From a checkpoint of a small transformer trained on Wikipedia: 6 heads of 32 (3 for keys and values), tied embeddings.
Each number is 128 + 32 x the weight over its row's rms, rounded and kept within 0 to 255. Layers, rows and columns count from 0. The size above them is the row's rms in percent of the matrix's.

# layer 4 MLP up, 512x192, rms 0.0826, rows 354-377, columns 96-191
size [103 103 102  99 106  97 100  99 106  93  96  94 107 102 132 103  94 103 105  98 104 102  98 104]
[[162 168 138 154 200 124 135 185 177 145  65  93 142 125 166 166  85 100 138 118 177 125  82 134 133 155 156  96 140 164 138 109 141 121 146 134 113 108 117  75 168 100  68 129 100 128 107 176 153 134 124 132 142 147 136 148 119 124 126 139  99 147 139 122 154 107 133 127 132 141  91 210 193 158 124 131 136 158 137 124 166 156 104 131 166 138 185 166 182 135  82 129 166 130 146 107]
 [213 133 202 159 102 123 102  72 110 104 147 148  79 117 120  93 104 132 132 116 142 140 172 151 128 118 115 127 119 160 142 161 127 140 148 138  85  73  63 127 103 148 118 185 154 155 182 160 165 142 143 151  86 174  94 174 183 117  66 143 171 123 164 149 167 129 179 100 172 159 135 117 110 121 155 109 136 107  82 198  62 107 147 134 175 114 156 114 101 143  71 127 144 125 106  80]
 [ 61 107  87 176 122 167  92 117 128  90 152 128 106  84 146 156 183 160 118 128 159 127 153 150  96 130 125 133 139 150 151 140  77 158 169 133 120 110 102 189 155 161  97 150 150 134 153 148  76 118 156 133 109 128  27 108 109 140  88 137 140 184  99  83  82  57 153 118 120  65  72  88 128 133 114 102  98 132 133 115  92 145 145 123 103 108 193 156 128 148 107 155 137 139 131 130]
 [159 115  76 106 111 125 159 170 138  76 142  86 121  55 157 107 138  98 129 140 104 144 162 137 126 147 125 100 174 145 101 106 122 190 141  68 114 144 149 149 157 127 137 146 115  64 182  80 116 123  86 186  72 143  82 145 135  78 136 118 141 181 144 160  39 130  75  73  97 157  96 126 164 100  94 169 113 108  79 124 160 120 112 151 146 100  66 188 123 212 120 136 110 167 150 159]
 [143 148 141  70 138 181  79 157 117 118  88  94 123 128 101 144  97  84 104 161 107 151 176 161 146 135 150  84 167 123  77  63 152 139 114 151 123 153 117 151 102 129 113 106 114 115 142 128 159 176 113 131 176 156 181 126  84 120 151  89 146  87 151 153 163  90  97 105 132  93 106 116 156 113  87 153 149  99 189  97 202 216 138 139 107  74 175 131  65 135 134 196  89 145 110 141]
 [154 154 169 146 138 117  96 141 137 127 145 114 138 130 149 109 151 150 130 130 135 164 108 164 113 115 102  72 124 148 139  85 125 128 124 157  77 103 135 127 118 105 104  69 103 129 112 152 126 154 143 122  84 132 131 137 128 113  78 101 114 109 152 144 126 177 111  66 103  85 123 124 123  99 108 187 102 124 151 113 133 158 162 113 209 125  90 175 158 125 167 150 191 151 149 113]
 [124 136 160 110 120 170 126 115 106 136 194  92 108 160 178  86 107 117 117 166  85 131  97 145 146  96 160 146 153  95 183 107 102 132 155 197 117 137  65 122 113  84 154 102 136 100 137 125  97 167  49 126 115 169  97 164  98 144 123 120 156 135  68 116 154  92 118 199  90 113 142 116 152 168 151  92 130  94  79 127 190 131  99 156 126 132 101  79 121 149 129 136 121  79  83 121]
 [147 100 195 103 124 104 160 170 117 141 146 164 196 106 144  97 140 137  98  87  86  34 160 110 103 118 102 130 203 167 104 147 102 148 160 116 123 139 165 129  90 149 117 189 144 112 139 138 159  93 140  77 147 122 150 103 111 191 117 175 115 148 158 117 103 179 163 154 116 145 122 100  69 171 136  86 175  93  85 130 123 139  64 137 179 134 125 132 161 175 189 144  77 145 128  93]
 [118 156 180 136 117 126 162 114  81 154 148 135 158 151  87 164 197 136 120 177 151 131 130 185  96 172  73 163 118 114 137  55 120  96  74  91 146 110 160 172 109 158  66 176 127 123 168 126 132 170  80  99 142 161 131 109 152 151  75 116 115 128 153 174 114 141  76 144 102 117 104 160  80 136 143 130 162 112  93 136  99 136 141  98 142 170 139 167 123 142 112 124 129 142 135 167]
 [118 170 162 142  92 127 102 176 134 120 151 125 135 133 183 104 163 127  74 161 142 134 150  56 159  93 210 154 151 132 114 105  59 118 183 110 122 115  98  94 129 148 106  61 128 173 138 221  97 171 122 123 157 147 132 112  98  92  68 151 143 143 118 112 133 134 153 157 110 134 134  57  72 119 122 101 145 110 141 128 195 118 153 105 130  93 156 138 121 172 111 150 166  88 102  74]
 [112 146 144 161 117 139 182  88 118 133 133 146 121 124 126 163 104 127  90 144  47 162 131 157  74 150 134  87  72  99 129 163  85 196 154 107 105 116  49 155 156  47 178 152 166 167 198 145 139 109 139 159 154 157 102 126 118 129 126 112 165 145 162  55 112 116  48  82 149 104 136 222 102 130 199  97 151  68 100 215 102 169  87 146 134 124 181 155 120 114  43  80 125 127  93 119]
 [ 92 113 166 153  71 166 199  99 114 125 131  96 114  84 124 129 134 130 119 144 124 175 104 148  86 191 132 141 156 125 112 185  70 117 123 140 184 107 129 126 132 127 153 119 111 133  66 118 197  57 162 133  87 120  48  71 110 150 150 130 127 156  96  96 121 182 134 149 151 109 113 140 154 134 156  81 131 115 112 116 122 196  99 151 115 111 144 127  75 128 158 136 135 149 119 193]
 [142 134 123 113 124 110 104 146 177  71  62 102 147 112  78 151  99 135 174 128 124 152 131 139 129 141 118 135 117 124 128  93 138  82 145 152 113  92 175 119 175  58 159 124 132 113 161 193 187 101 105 100 146 131 182 115 136 127 114 142 122 103  75 151 121 111 139 144 122 139  96 122 122  82  86 204 171 114 142 165 101 149 147  79 135 127  69 132 156 185 123 175 160 165 132 177]
 [150 172 121 116 178 156 152 173  84 125 137 138 130 130 130 192  99 114 119 112  98 206 125 120 112  87 138 145 103 182  55 151 135 127 110 153  83 110 159  60 112 157  65 200 140 128 154  98 160  61 115 134 142 128 109 113 145 151 186 146 164 131 103 148 143 112 139 151 112 107 123 108 176  98 141 133 106 119  67  98  67 155 123 115 138  93 143 130 122 195  97 175  92 104 166 117]
 [130 178 109 126  94 135 193 116  88 145 148 168 192 115 119 104 140 142 143  84  83 104  88 123 101 132 125 153 103 123 154  75 154 136 122 108 170 110 110 137 166 133 165 167 105 109 133 100  70 125  69 125  57 185 141 187 146 154 132 135 104  96 108 115 101  96 163 122 151 126  91 138 210  57 129 116 119 116  98  28 113 128 153 131 133 225 118 181 169 143  83 158 132  98  89 141]
 [108  75 159 115 111 146 150 220  82 153 112 131 138  92 121 143 119  88  89 117 150  88 125 135 164 135 221  90 102 132 110 104 110 207 135 108  95 140  91 120  91 143 108 140 124 105 164 116 137  96 187 158 116  88 113 118  95 163 172 101 156  92 148 140  86  75 114 108 149 167 129 116 167  87 161 127 169  77 174 145 106 143 134 147 114 151 165 166 147 154  73  94 130 135 104 108]
 [196 102 137  99 114 139 186  92 144 148 115 140 138 162 142 131 118 113 102 104  90 121 140 130 130 148 110 167  96 164 161 193 101 134 144 104 148 110  61 141 111 138 110 116 127 113 106 117 101 186 144 150 186 127 139 101 120 149 118 157 148 150 128 130 101 132  98 168 185 139 197 102  85 172 164  64 128 105 136 116  94  86 114 170 132  86 157 125 169  93  83  85 146 137 116  65]
 [166  97  63 124 120 116 141 120 133  89 132 158 134 127  93 154 132 179 186 122 154  95 128 126 120  88 128 103 111 144  89 114 140  83 152 113 118 141 105 104 136 212 140 147  98 143 165 108  93 141 144  90 115 139 187 110 101  44  91 111  90 134  89 119 100 187 150 160 117 136 102 140 109 140  94 184 170 150 157 134 120 114 106 102 114 151 208 124 136  84 130 127 169 167 124 139]
 [ 86 139 105 107 129 108 124 183  68  86 122 152 183 132  76 128  91  69  84 149 121 113  55 134 119 127 104 160 112  29  76 108 123 161 146 115 138 114 207 124 111 104 120 150  86 116 162 131 117 129 176 144 107 129 134 135  99 159  47 188 139 181 158 165  91 207 220 181 107  70  73  96 150 151 146 156 128 134 164  51 147  95  87 135 140 104 109 165 158 117 117 105 144 126 137 156]
 [158 106 123 142  98 179 154  87  98  82 206 113 140 147 115 119  77 139 107 173  98  71 219  94 162 135 182  86 145 149 117 151  88 135 173 108 148 152 125 134 104 167  82 111 103 131 135 175 134 136 116 112 136 134 116 101 156  82 117  91 123 122  96 115 132  86 145 175 134 127  99 110 132  91 117 162 159 125 211 178 139 167 140  24 166 106 113 131  68  98 123 141 132 160 170 102]
 [102  90  90 105  60  80 126 142 113 121 132 143 164  51 163 180 100 162 113 151  50 161 109 123 118 141 111 147 122  97 159 144 102  86 118 119 108 123 123 148 105  96  58 176 102 130 152 133 127 131 120 120 103 145 117 131  69 171  86  58 144  44 141 120  71 139 136 176 130 134 147 151 118 131  52 110 110  87 103 104 160 139  99 164 115 161 101 197 128  49 143 121 105 128 144  92]
 [113 164 117  75 151 119 130 149  89 104 128 136 108  89 138 138 128 130  78 125  89 130  91 136 162  88 128 113 190 152 115  77  98 157 133 111 131 173 185 126 168 175 119 150  80 138 116 121 123  79  78 131 122  84 121 180  64 130  89 200  80 102 113 135 138  67 104  74 171 115 134  68 151 148 166 105 131 140 165 121 140 153 104 175 159  79 124 134 154  44  88 114 153  95 167 116]
 [129 128 173 125 111 143 149 160 136 209  95 173  86  76 189  90 159 129 156 144  77 130 127 171 154 115 101 115 137  88 140 101 110 196 167 108 191  80 126 122 158 127 194  93 143 164  66 142 123 121  81 109 123 130  80 132 124 169 119  84 109 110 164  92 125 177 137 133 128 104 156 123 148 175 188 142 111 130 119 157 144 130  92 104 167 128 152 130 176 163 118  89 168 117 131  91]
 [152 120  89 109 139 110  64 126 136 135  94 151  80 107 138 112 152 151 115 164 158 158 185 165  94 165 124 209 143 112  93 119 103 121  87  78 116 101  80 157 151 162 102 177  71 124 193 119 163 158 145 127 143  85 116 108 158 116 114 112  82 123 156  79 170 146 127  97 143 129 134 138 187 169 126 141 110 112  80 179 110 159  97 152 171 125 200 118 106 158 151 132 172 143 108 151]]
# layer 4 MLP down (transposed), 512x192, rms 0.0279, rows 354-377, columns 96-191
size [104 103 101 102 107  97  99 100 102  95  89  94 105 105 108 101  94 103 107 101  99  98  99 104]
[[104  81 118  87 113 159  85  88 113  85 140 113 174 158  79 118  66 157 141 139 118  98 135 146 169 175  98 127 137 119 115  98 209 142  98 145 107 135 188 108 107  96  93 148 155 146 125 129 187  82  74 108 140 159 111 138 154 119 171 138  80 122 117 146 112 145 116 138  68  92 172 136 129  76 138  94 150  98 151 126 136  96 139 129 153  97 125  54 155 117 145 104 148 126 139  84]
 [134 109 111 105 126 116 161 140 147  65 163 145  93  95 133 105 102 106 146  53 119  77  98 110  84  71 109  88 151 128  53 126  94 146 165 139 122 214 178 108 137 132 145 110 134 160 147 152 117 111 117 132  80 159  81 115 192 190  74 128 175  88 143 146 127 144 137 138 174 117 149 216 101 182 115 137 134 172 131 115  75  65 129 119 160 101 155 113 133 180 139 140 145 151 135 113]
 [127 162 155 100 151 165 141 134 126  68 121 117 134  76 133 119  85 143 113  62 169  66 172 149 103 134  61 186 109 142 148 115  43 152 169 127 132 115 119 121 161 158 148  55  92 152 107 163 115 126 124 116 150 105  56 131 152  86 133 130 119 195 134 150 117  94  97 114 131 105 144  56 166 120 212 141  60 123 116 114 165 152 158 148 157 131 133 127 137 149 128 145 122 135 177 136]
 [106 149 122 108 100  83 121  77  97 154  99 134  93 132  58 114 131 138  85 182 169 131 150 170 123 105 156 111 132 170 123 163 146  71  95  78 105 139 105 151 117  77 122  98 129  88 143  91 167  91 154 164 119 166 121 139 169 132  51 141 100 148 135 163 153 164 141 138 130  93 146 116 193  75 117 185 117 161 115 126 108 131 128 145 127 102 136 172 140 136  94 136  90 101 133 102]
 [113 211 152  83 131 134 130 163  75 121  98 114 130 116 154 122 112 105  54 146 128 138 134 141 177 118 129  61 155 154 114 105 171 131 141 167 138  95 108 130 110 157  96  91 164 144 174 130 133 134 111 172 162 148 170 181 164 121 151 133 154 188  95 149 173 105 154  91 138 120 125 148 144 181 132 161 191 140 169 148 142 180 119 135 203 110 118 110 146 183 111 181 109  86 147  78]
 [ 94 102  71  73 111 167 164 112 153 130 123 123 112 148 102 142 103  97  84 174 127 166 149 134 150 205 167 143 151 190 132 121 148  79 125 107 176 122 154 130 141 143 132 127 173 134 108  90 167 136 164  99 114 112 109 152 160 122 187 204  62 170  85  52 137 147 157 137 120 130 151 178 142 163 101 118 158  77 121 145 117 142 111 165  72 134 185 106 112 146 133 108 108 162  74 145]
 [105 117 196 148 160 115 139 134 136  99 113 109  79 145  92 131 174 121 123 135 157 179 115 146  81 148 162 155  99 172 139 130 132 177 121 125 103 120 139 137 104 174 108 125  65 151 161  72 129 132 169 109 141 127 160 168  74 138 112 123 165 128 165  77 114 151 114 106 124 123 118 135 145 109  84 160 114 104 135 196  71 139 121 112 135 173 182 133 172 119  94 113  64 102 164 136]
 [165  92 204  93 171 138 154 134  91 183 104 131  83 155 133 169 135 109  88 128 146 172 149 136 139 144 150  83  97 103 107 176 113 148  95 128 168 176 110 157 116 148 125 148 161 133 166  59 150 113  90 114 150 147  87 128 123  43  91 135 108  93 149 125 184 122 141 182 160 147 180 131  87 114 128 138 150 146 132  98 117 135 139 146  79 125 133 167 146  77 159 185 151 119 121  98]
 [146  92  54 182 141 144 130 175 122 141 111  55  98  96 103 123  93 144 166  55  94 155 133  88 176  94 151 168 113 117 126 139 154 132 219 118 124 134  75 135  93 142  82 117 176  87 111 128 176 138 205 116 134 156 112  94  95 143 168 119 159 153 106  82 151 175  88 127 146 117 151 138 160 169 130 105  79 112 206 116 179 126 182  88  75 107 126  97 176 134 172 126 148 153 116 175]
 [180  77 132 129 120  84  86 154 179 131 133 179  98 146 153 143 152  96 188 139  95 133 138 151 125 168 194 163  97 119 152 103 136 151 180  59  79 116 148 130 111 157 103 125 119  96 148 128 123 140 143 150 113 144 170 123 131 136 168 123 104 126 161 151 107 126 160 146 106 103 140 143 119  86 127 113 108 149  69 135  90 121 117  84  80 140 127 129 165  92 134 125 111 142  87 145]
 [152 122  99 102  70 123 158 159 102 133 146 120  99 138 132 109 147 125 147  75 151  97 114 117 141 116 101 165 119 186 178 124 133  88  77 178  56  89 157 180  83 126 139 149 139 125 112 123  64 130  97  62 124 100 202 153 171 147  93 148 117 120  56 156 137 138 154 131 152  95 135 147 134 143 147  63  88 134 156  94  91 140 185 133 150 122  99  96 173 105 139  95  95  98 170 143]
 [168 192  77  94 101 108 135 110 169 148 190  91 172 142 140 134 123 123 122 148 104  86 132 127 151 132 117 129 103 177 156 122 177 127  98 190  74 133 169 144 173 103 139 167  77 101 160 156 117 131 133 158 183 104 162  65 161 154 107 120  88  98 145 107 125 130 121 107 171 125 148 154 150 134 111 149 114 112  90 167 103  71 137 153 154 136 141 113 109 124 149 119 163 136  94 137]
 [139  99 141 142 139  90 120 131 141 144 126 135  97 134 101 106  65 108 151 154 140 192  83 166 104 110  87 115  70 124  88 177  88 143  93 150 137 126 131 162 154  87 137 109 120 160 147 165 144 119  86 122  85 119  88  92 110  88 148  96  99 136  73 167 105 144 113  64 135 168 107 131 145 135  93 101 129  97  84  56 158 155  88 115 136 146 112 187 112 117 202 164  79 128 146  84]
 [103 149 140 134 157 141 137 146 122 148 152 140 103 116 151  96 149 125 126 102 127 196 145 105 132 147 167 165 112 124  72 149 200 106 177  87  74 191 162  61 143  83 158 141 106  95 101 196 146 126 110 109 155 133 142 144 140 141 115 101 156  91 128 118 131 129 141 165 116  96 101 101  89 115 111 187 178 133 127 161 146 152 108 197 113 151 173 208 146 177  99 161 136 151 159 114]
 [ 65 115  95  81 116 166 188 138 138 162 110 186 139 107 170 156 118 170 138 151 104 103 134 168  89 145 136 107 152 167 110 104 129 151 123 105 134 108  87 169 168  90 122 150 119 114 213 103 142 162  60 143 130 167 111 185 168 126 148 145 113 121 146  46 120 132 142 131 122 127 121 132 176 107 108 161 153 103  64 116  80 107 158 128 100 179 161 106  99 139 145 115 140 118 106 194]
 [122 125 148 151 118  92 159  99 160 173 174 148 177 102 165 164 165 162 146 159 132  54 128 166 109 149 104 153 116 104 151 147  98  74 168 160  50 116 113 140 150 163 149 124 101 167  97 157 103 134 145 138 164  95 139 127 174 148 112 130  91 133 173 128 112 152 119 183 126 112 131 119  99  65 101 151  87 145 144 143 162 102 102 112 105  81  75 102 136 149 127 150  51 129 108  90]
 [147 124 170 162 128  97 124  82 116 113 168 115 169 120 188 160 130 163 185  87 103 160  43  85  96 151 153  80 161  99 191 101 133 129 162  99  61 120 120 146 118 145 137 141 159 142 116 128 152 171 156 118 205 114 153  80 129 149 122 155 168 166 125 138 128 167 139 103 129 111  80 173 162 148 101 184 158 174 117  67 147  85 168 123 108 141  79 141 164 158 104 183 134 175 117 148]
 [ 98 151 155 111 138 122 195 151  50  90  97 111 107 138 147 123 114 137 153 199 140 158 163  38 128 126  94 159 111  82 154 101 103 116  93 137 113  95  84 130 124 149 140  87  76 146 136  93 106 155  77  77  95  90 152 123 172 160 140 197 124  70 133  90 158  95 142  89 135 102 187  93 104  53 146 147 111 110 133 104 166 100 121 173 172 157  96 112 197 119 168 133 153 120 110 129]
 [115 124 148  77 145 212 145 137 151 131 159 131 112  92 126 112 161 106 160 105  73 144 140 107 150 100 155 131 177  58 174 105 104 114 180  56 108 108 120 114 135 160 169 127 102 200 113 129 158  65 122 128 115 128 142 176 132  91 105 165 124 150  59  73 228 150 108 115 108 115  94 127 116 134 112 120 110 125 127 149 117 102 129  98 169 172  97 182 101 118 138 110  88 129 119  41]
 [135  98 132 135 139  92 156 111 134 125 129 115 164  82 125  83 134  89 147  54 182 120 102 219 117  73 156 135 126 121  87 145 154 109 119 224 117 124 136 136  81  79 154  96 119  67 102 126 157 135 162 118  30 161 115 104 125 108 114 145  91  98 112 103 143 125 150 134 137 101  79 191 127 146 113  55 142 112 152  92 126  93 142 168 156 137 159 117 173 156 135 172 113  70 126 130]
 [142 151 119 120 130 114 133 142 137 138 155 144 120 127 108  89 111 123 113  93 137 111  88  94 175 122 125 172 137 185  72 105 140 150 145 119 175 139 108 104 161 137 178 109 185 119 161 141 116  52 115 142  96 156 118 165 181 126 101 162 129 119 162  82 181 158 121 150 115  90 150 124 163 158 188 120 157 113 121 124 160 173 105 127 106  98 153 124 144 121 158  98 114  99 243 164]
 [ 97 127  79  94 166  83  94 112 135 182 131 174 129 113 144 126 191 142 116 145 153  83 105 154 111 148 120  82 177 114 152 117 188 114  91 150  90  67 123 125 167 107  76 151 140  72  57  99 149  76 249 112 163 153 117  99 118 119  70  82 182 197 125 134 110  71 108 123 154  68  96 168 135 130  95  72 141  93 138 161 158 143 152 142 111  83 124 124 104  98 153 146 150  89 112 122]
 [108 115  77 121 101 134 131  75 126  57 116 128 158 163  82 152  95 106 141 111 182 150 123  69 151 137 153 125 127 113 123 143 160  57  73 145  99 154 170 155 117 112  51 194 122  72 184 129 140 148 145 174 137 137 164 154  88 105 151 140 171 118  81 181 126  83 107 121 188 105 115 140 139 107 106  80 125 127 144  65 132 104 184  85 126 124 114 115 134  74 128 160  74 122 170 141]
 [ 99 140 130 111 118 167  94 119 121 155  80 162 109 105 130 113 145 151 107 130  95 148 151 145 156 107 116 173 156 109 165 116 115 148  92 111 174 127 156  95 132 123 178 197  89 141 176  96 126 117 149 183  74 171 140 139 171 112  75 135  80  31 135 107 120 202 105 164 161 102 135 125 149 141  96 144 178 175  53 167  20 166 111 136  60 120 111 136 168 148 150  87 116  99 112 128]]
# layer 4 MLP gate, 512x192, rms 0.0826, rows 355-378, columns 96-191
size [ 97  94  95  97  98  98  96 104  97  91  91 100 100 102  99  95 105 102 102  99  98  93 100  95]
[[ 49 103  80 148 129 150 137 138 122 148 190 180 106 128 220 142 161 108 129 129 114 118 101 101 106 122 141 106 155 123  64 104  73 156 130  89 149 201 202 108 136 202 131 112 125 135 150 160  73 123 181 160 166  99 118 140 126 183 165 120 107 100  91 145 102 182  39 165 122 114 156 149 144 163  86  85  98 162 148  80 154 154 122 140 101 113 137 137 118 121 124 131  82 159 139 139]
 [138 165 201  83 123 135 156 151 124  77 125 120 168 149 138  98 121  86  85 170 119 101 108 109 150 136  80 196 143  97 129 143 116 105 137  98 151 134 148  84 113  96 154  82 149 145 118 131 189 123  72 126 166  90 165 191 148 126 149 150 139 141 131 113 137 159  87 110 144 137 167 101 133 144 159 111 120  66 124 110 163  93 138 167 123 159  51 120 127  88 120 122  92 143 147 120]
 [ 76  92 152 133  80 109 147 128 141 144 149  64 101  94 172 162  88 171 134 135 117 139 136  78 115 135 126 130 144 133 129 121 125  62 182 157 150 161 146 103 138 145  47 185  72 146 179 142 193  87 145 149  84 126 107 121 101 132  45  81 137 107 125 133 171 117  96 127 126 144 117  44 105  42 113 156  95 121 109 172 158  95  84 140 128 191 163  88  75 168 123 161 134 108  99 137]
 [ 99 116  90  60 140 104 114  85 160 143 160 118 149 133  80 161  73 189 180 141 134 163 117 125 141 135 175 149 125 172 100 120  72  88 114 148 155 139  79 137 166 153 164 148 128 108 131 139  94 138 158 119 110 129 131  96 125 130 144  86 120  93 199  94 134  28  56 133 113  80 108 125 120 135 101 176 134 128 120 117 140 173  98 121  72 138 153 162  93 122 108 161 171 170  86 152]
 [ 75 193  71 134  93 161 179  69  44 108 130  97 126  90 124  85 151 127 108 100 174 135  66 157 123 159 132 175  79 164 132 127  97 130 126 110 136  99 166  90 114 134  92 119 129 120 178 121 133 153  84 132 130 191 119 200 132 177 152 195 123 107 102 101 123  56 113  96  78 170 127 137 195 167 172 119  98 159 102 100 135 200 149 167 131 158 122 172 136 133 143 145 144  86 108 133]
 [176  70 129 121 101 170 113 159  75 137 136 119 127 178 148 136 111 117 162 178 180  93 128 154  94 141 167 129 151 136  83 126 193 105 109  74 111 119 103 128  77 104 130 151 116 110 142 178 136 120  99 139 136 102 124  76 118 111 201 129  90 148  93 131 186 122 180 203  78 112  36 112  76 142 124 163 136  79 133 130 183 112 132 166 125  79  57 106 152 173 104 166 141 166 106 121]
 [173  85 130 136 154 105  99 141 108  84  91 134  80 101  60  90 141 160 101 155  51 117 103 106 112 190  60 178  90  87 102 100  92 123  97 117 114 166 112 179 143 118  97 123 168 136 119  85 159  78 157 100 142 123  76 131  82 102  81 146 146 105 134 103  59 139 138 125 139 118 118 134 136 142  93 123 109  74 132 110 118 111 111 155 110  81 121 159 181 145 121 150 166 146 102 183]
 [141 124  94 125 157 124 130 169  93 174 111 115 100  87 117 186 125 162 148 144 137 142 138 166  93  68  85  75 135 145  86  90 127  96 111 168 106  54 138 149 143 123  87 112 119 132 127  89  91  81  73 148 117 138 115 165  63 168 152 144 138 130 120 158  49  78  69  90 114 178 106 149 120 134  86 109 106 153 117  89 119 117  96 106 155  87  95 156  78 129 123 140 148 182 175 166]
 [104 172  90  92 132 142  83 164  72 115 124  53 137  67 155 130 119 180  64 120 166 145 178  70 134 123  98 116 138 128  96 129 103 127 165 135 152 161 129  94 147 118 132  68 109 150 129 144 105 102 119 134 173 175  96  96 122  86  84 110 154 152 127 109 151 146 131 127 114 157  89  48  82 157 108 125 103  97 163  97 146  82 141 160 163 135 131 154  86 164  85 125 153 103 137 101]
 [109  77  53  84 160  88 135  51 125 132  91 108 167 133 174  82 119 169 154 122 133 106 130 138 154 185  50 161  95 195  86 156 109 118 125 135 127 124 149 106 153 134 106 108 112 113  83 122 129 118 126 139 137 170 161 122 128 152  75 175 115  56 125 129 150 165 120 156 119 155 147 153 118 147 176 141  74 169 142  69 164 129 153  73 130 142  74 132 171 143 172 101 121 183 132 119]
 [172 136 158 221 104 135 134 132  77 113  84 128 195 117 114 134 105  79 121 147 134 141 126 155 140  89  90 103 195 149  35 139  38 117 156 166 136 141 125 162 118 136 142 106 167 127 152 135 107 128 162 108 185 162 159 100 143  93  86 158 103 152 139 151  85 165 112 119 157 161  95 129 164 137  85 154  87 120 171  67  93 106 210 157 117 134 149  86  97 134 111 115  68 132  86 128]
 [119 153 156 153 106  88 164 158  73  98 155 104 117  99 138 125 156 173 135 141  92  82 118 136 162  69 127 103  87 105 156 163  85 120 137 130 103 165 181 114  23 180 146 149 118 113 110  74 155 138 111 156  96 103 117 157 124 119 107  95 116 195 100 153  89  93 107 113 112 158 164 135  74 153 153  91 123 104 119 122 148 121 133  96 149 220 133 131 104 106 105 107 125 183 167 128]
 [142 138 162  82 153  84 121 142 149 169 103 154 159 140 148  86  86  93 104 164 225 144  71  94 150  92 154 170 172 108 147 145 143 151 113 128  61  11 114 134 100 106 118 182 133 171 161 130 195 134 123 122 138 177  87 153 130 152 127 132 182 111 166 152 165 124 119 160  95 135 120 116 161 121 128 105  89 121 115  78  71 119 129 133 145 171 130 123 175 181 116 175 104  40 122 210]
 [168 184  82 181 106 172 126 161 146 120 139 131 206 132  95  98 135 145 142  87 126 135 110 105 153 117 126 167  75 107 123 127 184 136 116 115 150 136 158 117 130 133 133 122 119 148 136 133 108 125  97 148  35 147 109 174 119 149 105 108 113 115  79 130  82 109 122 167 144 136  97 137 186  90 160  84 124  84 132  18 124 149 128 149 135 193 105 179 144 124  96 163 124 131 115 109]
 [114 114  91 129 157  84 127  80 143 167  82 154 114 115 101  99  96 141 153 120  61 128 121 195 117 165  46 120 124 169 179 159 127  97 122 158 113 111 137 126 111 120 128  95 132 149  93 125 147 170 133  88 129 127 114 162 112  77 113 131 135 101 116 109 171 140 101 128 120 179 145 123 127 158 145 138  79 206  63 147 131 130 117  95 142  65  75 156 156  63  36 183  97 124 135 103]
 [111 139 126 153  84 122 140 180 125 116  47 133 139 145 116 174  93  79  60 100 110  97 146 156  93 112  72 122  90 169 101 139  88 165 140  92 170 181 115 134 111 139 152  81 143  47 134 101 108 104 145 154  88  96 117 171 130 103 134 148 166 122 147  93 130 130 104 120 165 120 120 124 158 189 183  70 111  91 153 114 102 129 109 155 143 104 172 137 135 130  93 138 123 125 133  81]
 [228 108 109 201 150 139 128  69  91  93 118 150 138 180 129  69 146 171 126 150 135 159 117  96 141 144 169 142 137 133 131 129 160  95 160 160 132 142 135 151  97  92 184 102 123  55 105 139 168 139 124 110 127 152 119 121  97 141 109 140  99 141 164 111 136 218  95 122  94 165 138 103  90 153 109 190 133 127 164 104 108 120 135  96 128  73 161 129 110 105  84 136 111 122 147 164]
 [118 123 117  80 139 147 154 112 189 184 150  57  92 127 141  82 111  90 164  87 135 134 111  83 105 129 235 143 191  90 214 153 119 141 166 129 165 160 105 124 163  88 155 134 103 173 169 122 152  93 106 147  88 109 153 185 119 149 141 113 108 151 137 127 195  86 111 110 138 138 153 102 120  70 155 109 119 137 109 124 130  96 147 105 177 126 141 142 128 167 129  96 115 155  87 114]
 [123 176 162  62  74 149 147 150  92 109 178 134  99 100 103 139  98 135  99 198 112 120 138  66 157 141 103 155 142 142 114 133 148 114 144 125 113  84 122 102 180 164 121 138 141 142 113 165 101 112  82 147 158 105  85 189 148 144 127 166 138  98 165 123 153 136 159 128 108 119 118  74 122 110 146 121 170  91 189 119 151 212 157 125 113 183 120 166 152  79 133 102 142  99 154  92]
 [145  98 120 112 148 169 120 120 137 162 104 169 149 123 155 126 137 110 145 122 183 122 104  65 134 128 165 191 148 145 161 116 121 168 108  88 122 110 134 169 173 158 111 163 182 114 167  88 127 136 154 123  73 141 139 149 160 120 141 119  42 119  75 190 151 172 112  89 187 167 109 150  64 128 115 155  83 116  87 114 128 134 144 150 120 139 104 170 129 103 164  96 132 164  87  95]
 [137 175 129 100 144  90 172 146 159 122 130 218  86 124  88 143 159 127 116 153 109 116 120  85 156  90 120  99 112 108 125 106 158  77 113  93 171 172 166 182 135 179 151 106  85 116  95 140 155  66  85 182 149 152 157 130  69 116 148  95 117 195  81 109 124 121 179  93 124 148 103 120 138 142 123 144 141  84 113 140 141  77  99 103 135 127 102 149 118  80  87 136 125 145 128 141]
 [121 186  82  87 163 111 170  51 138 169 103 155 111 104 121 128 173 167 148 140 105 162 124  94 128 161  92 120 165 100  81 119 153 185 142 167 159 121 129 129 152 118  96 106  62 176  74 134 114 153 101  50 131 185 115 126  64 124 104 110 139 102 134 113 143 110 109 135 169 196 185 142 147 183 156 126  63 106 134 133 143 101 184 163 132 130 109 101 120 141 107 109  81 140 132 129]
 [ 67 149 130 124 128 106 150 129 199 172  81 168 108 102  72 118 170 140 153 186 137 128 188 136 127 115 105 130 128 155 119 145  81 155 170 140 151 147 132 158 120 183  56  99 119 117 121 151 145 111 187 123 126  77 102 144 133 126 119 168 104 156 154 101 150  89 154  88  85 159 105 100 112 186 115 146 108 124 134 129 159 178 108 178 150  89 180 103  75 201 138 132 124 150 141 103]
 [154 105 101 187 157 134 146 180 138 132 159  95 134 134 110 156 133  87 105 217 117 123  86 122 122 135  82 119 116  96 130 110 141 149 143 138   8 169 146 102 138 100 134 162 136  78 123  99  93 131 150 130 140 134 146 149 177 100 116 128 107 158  72 161 139 171 126  88 110  89 198 136 130 182  99 112 121 154 128 111 151 115 157  96 173  75 178 153 188 160 103 151 107 111 125 118]]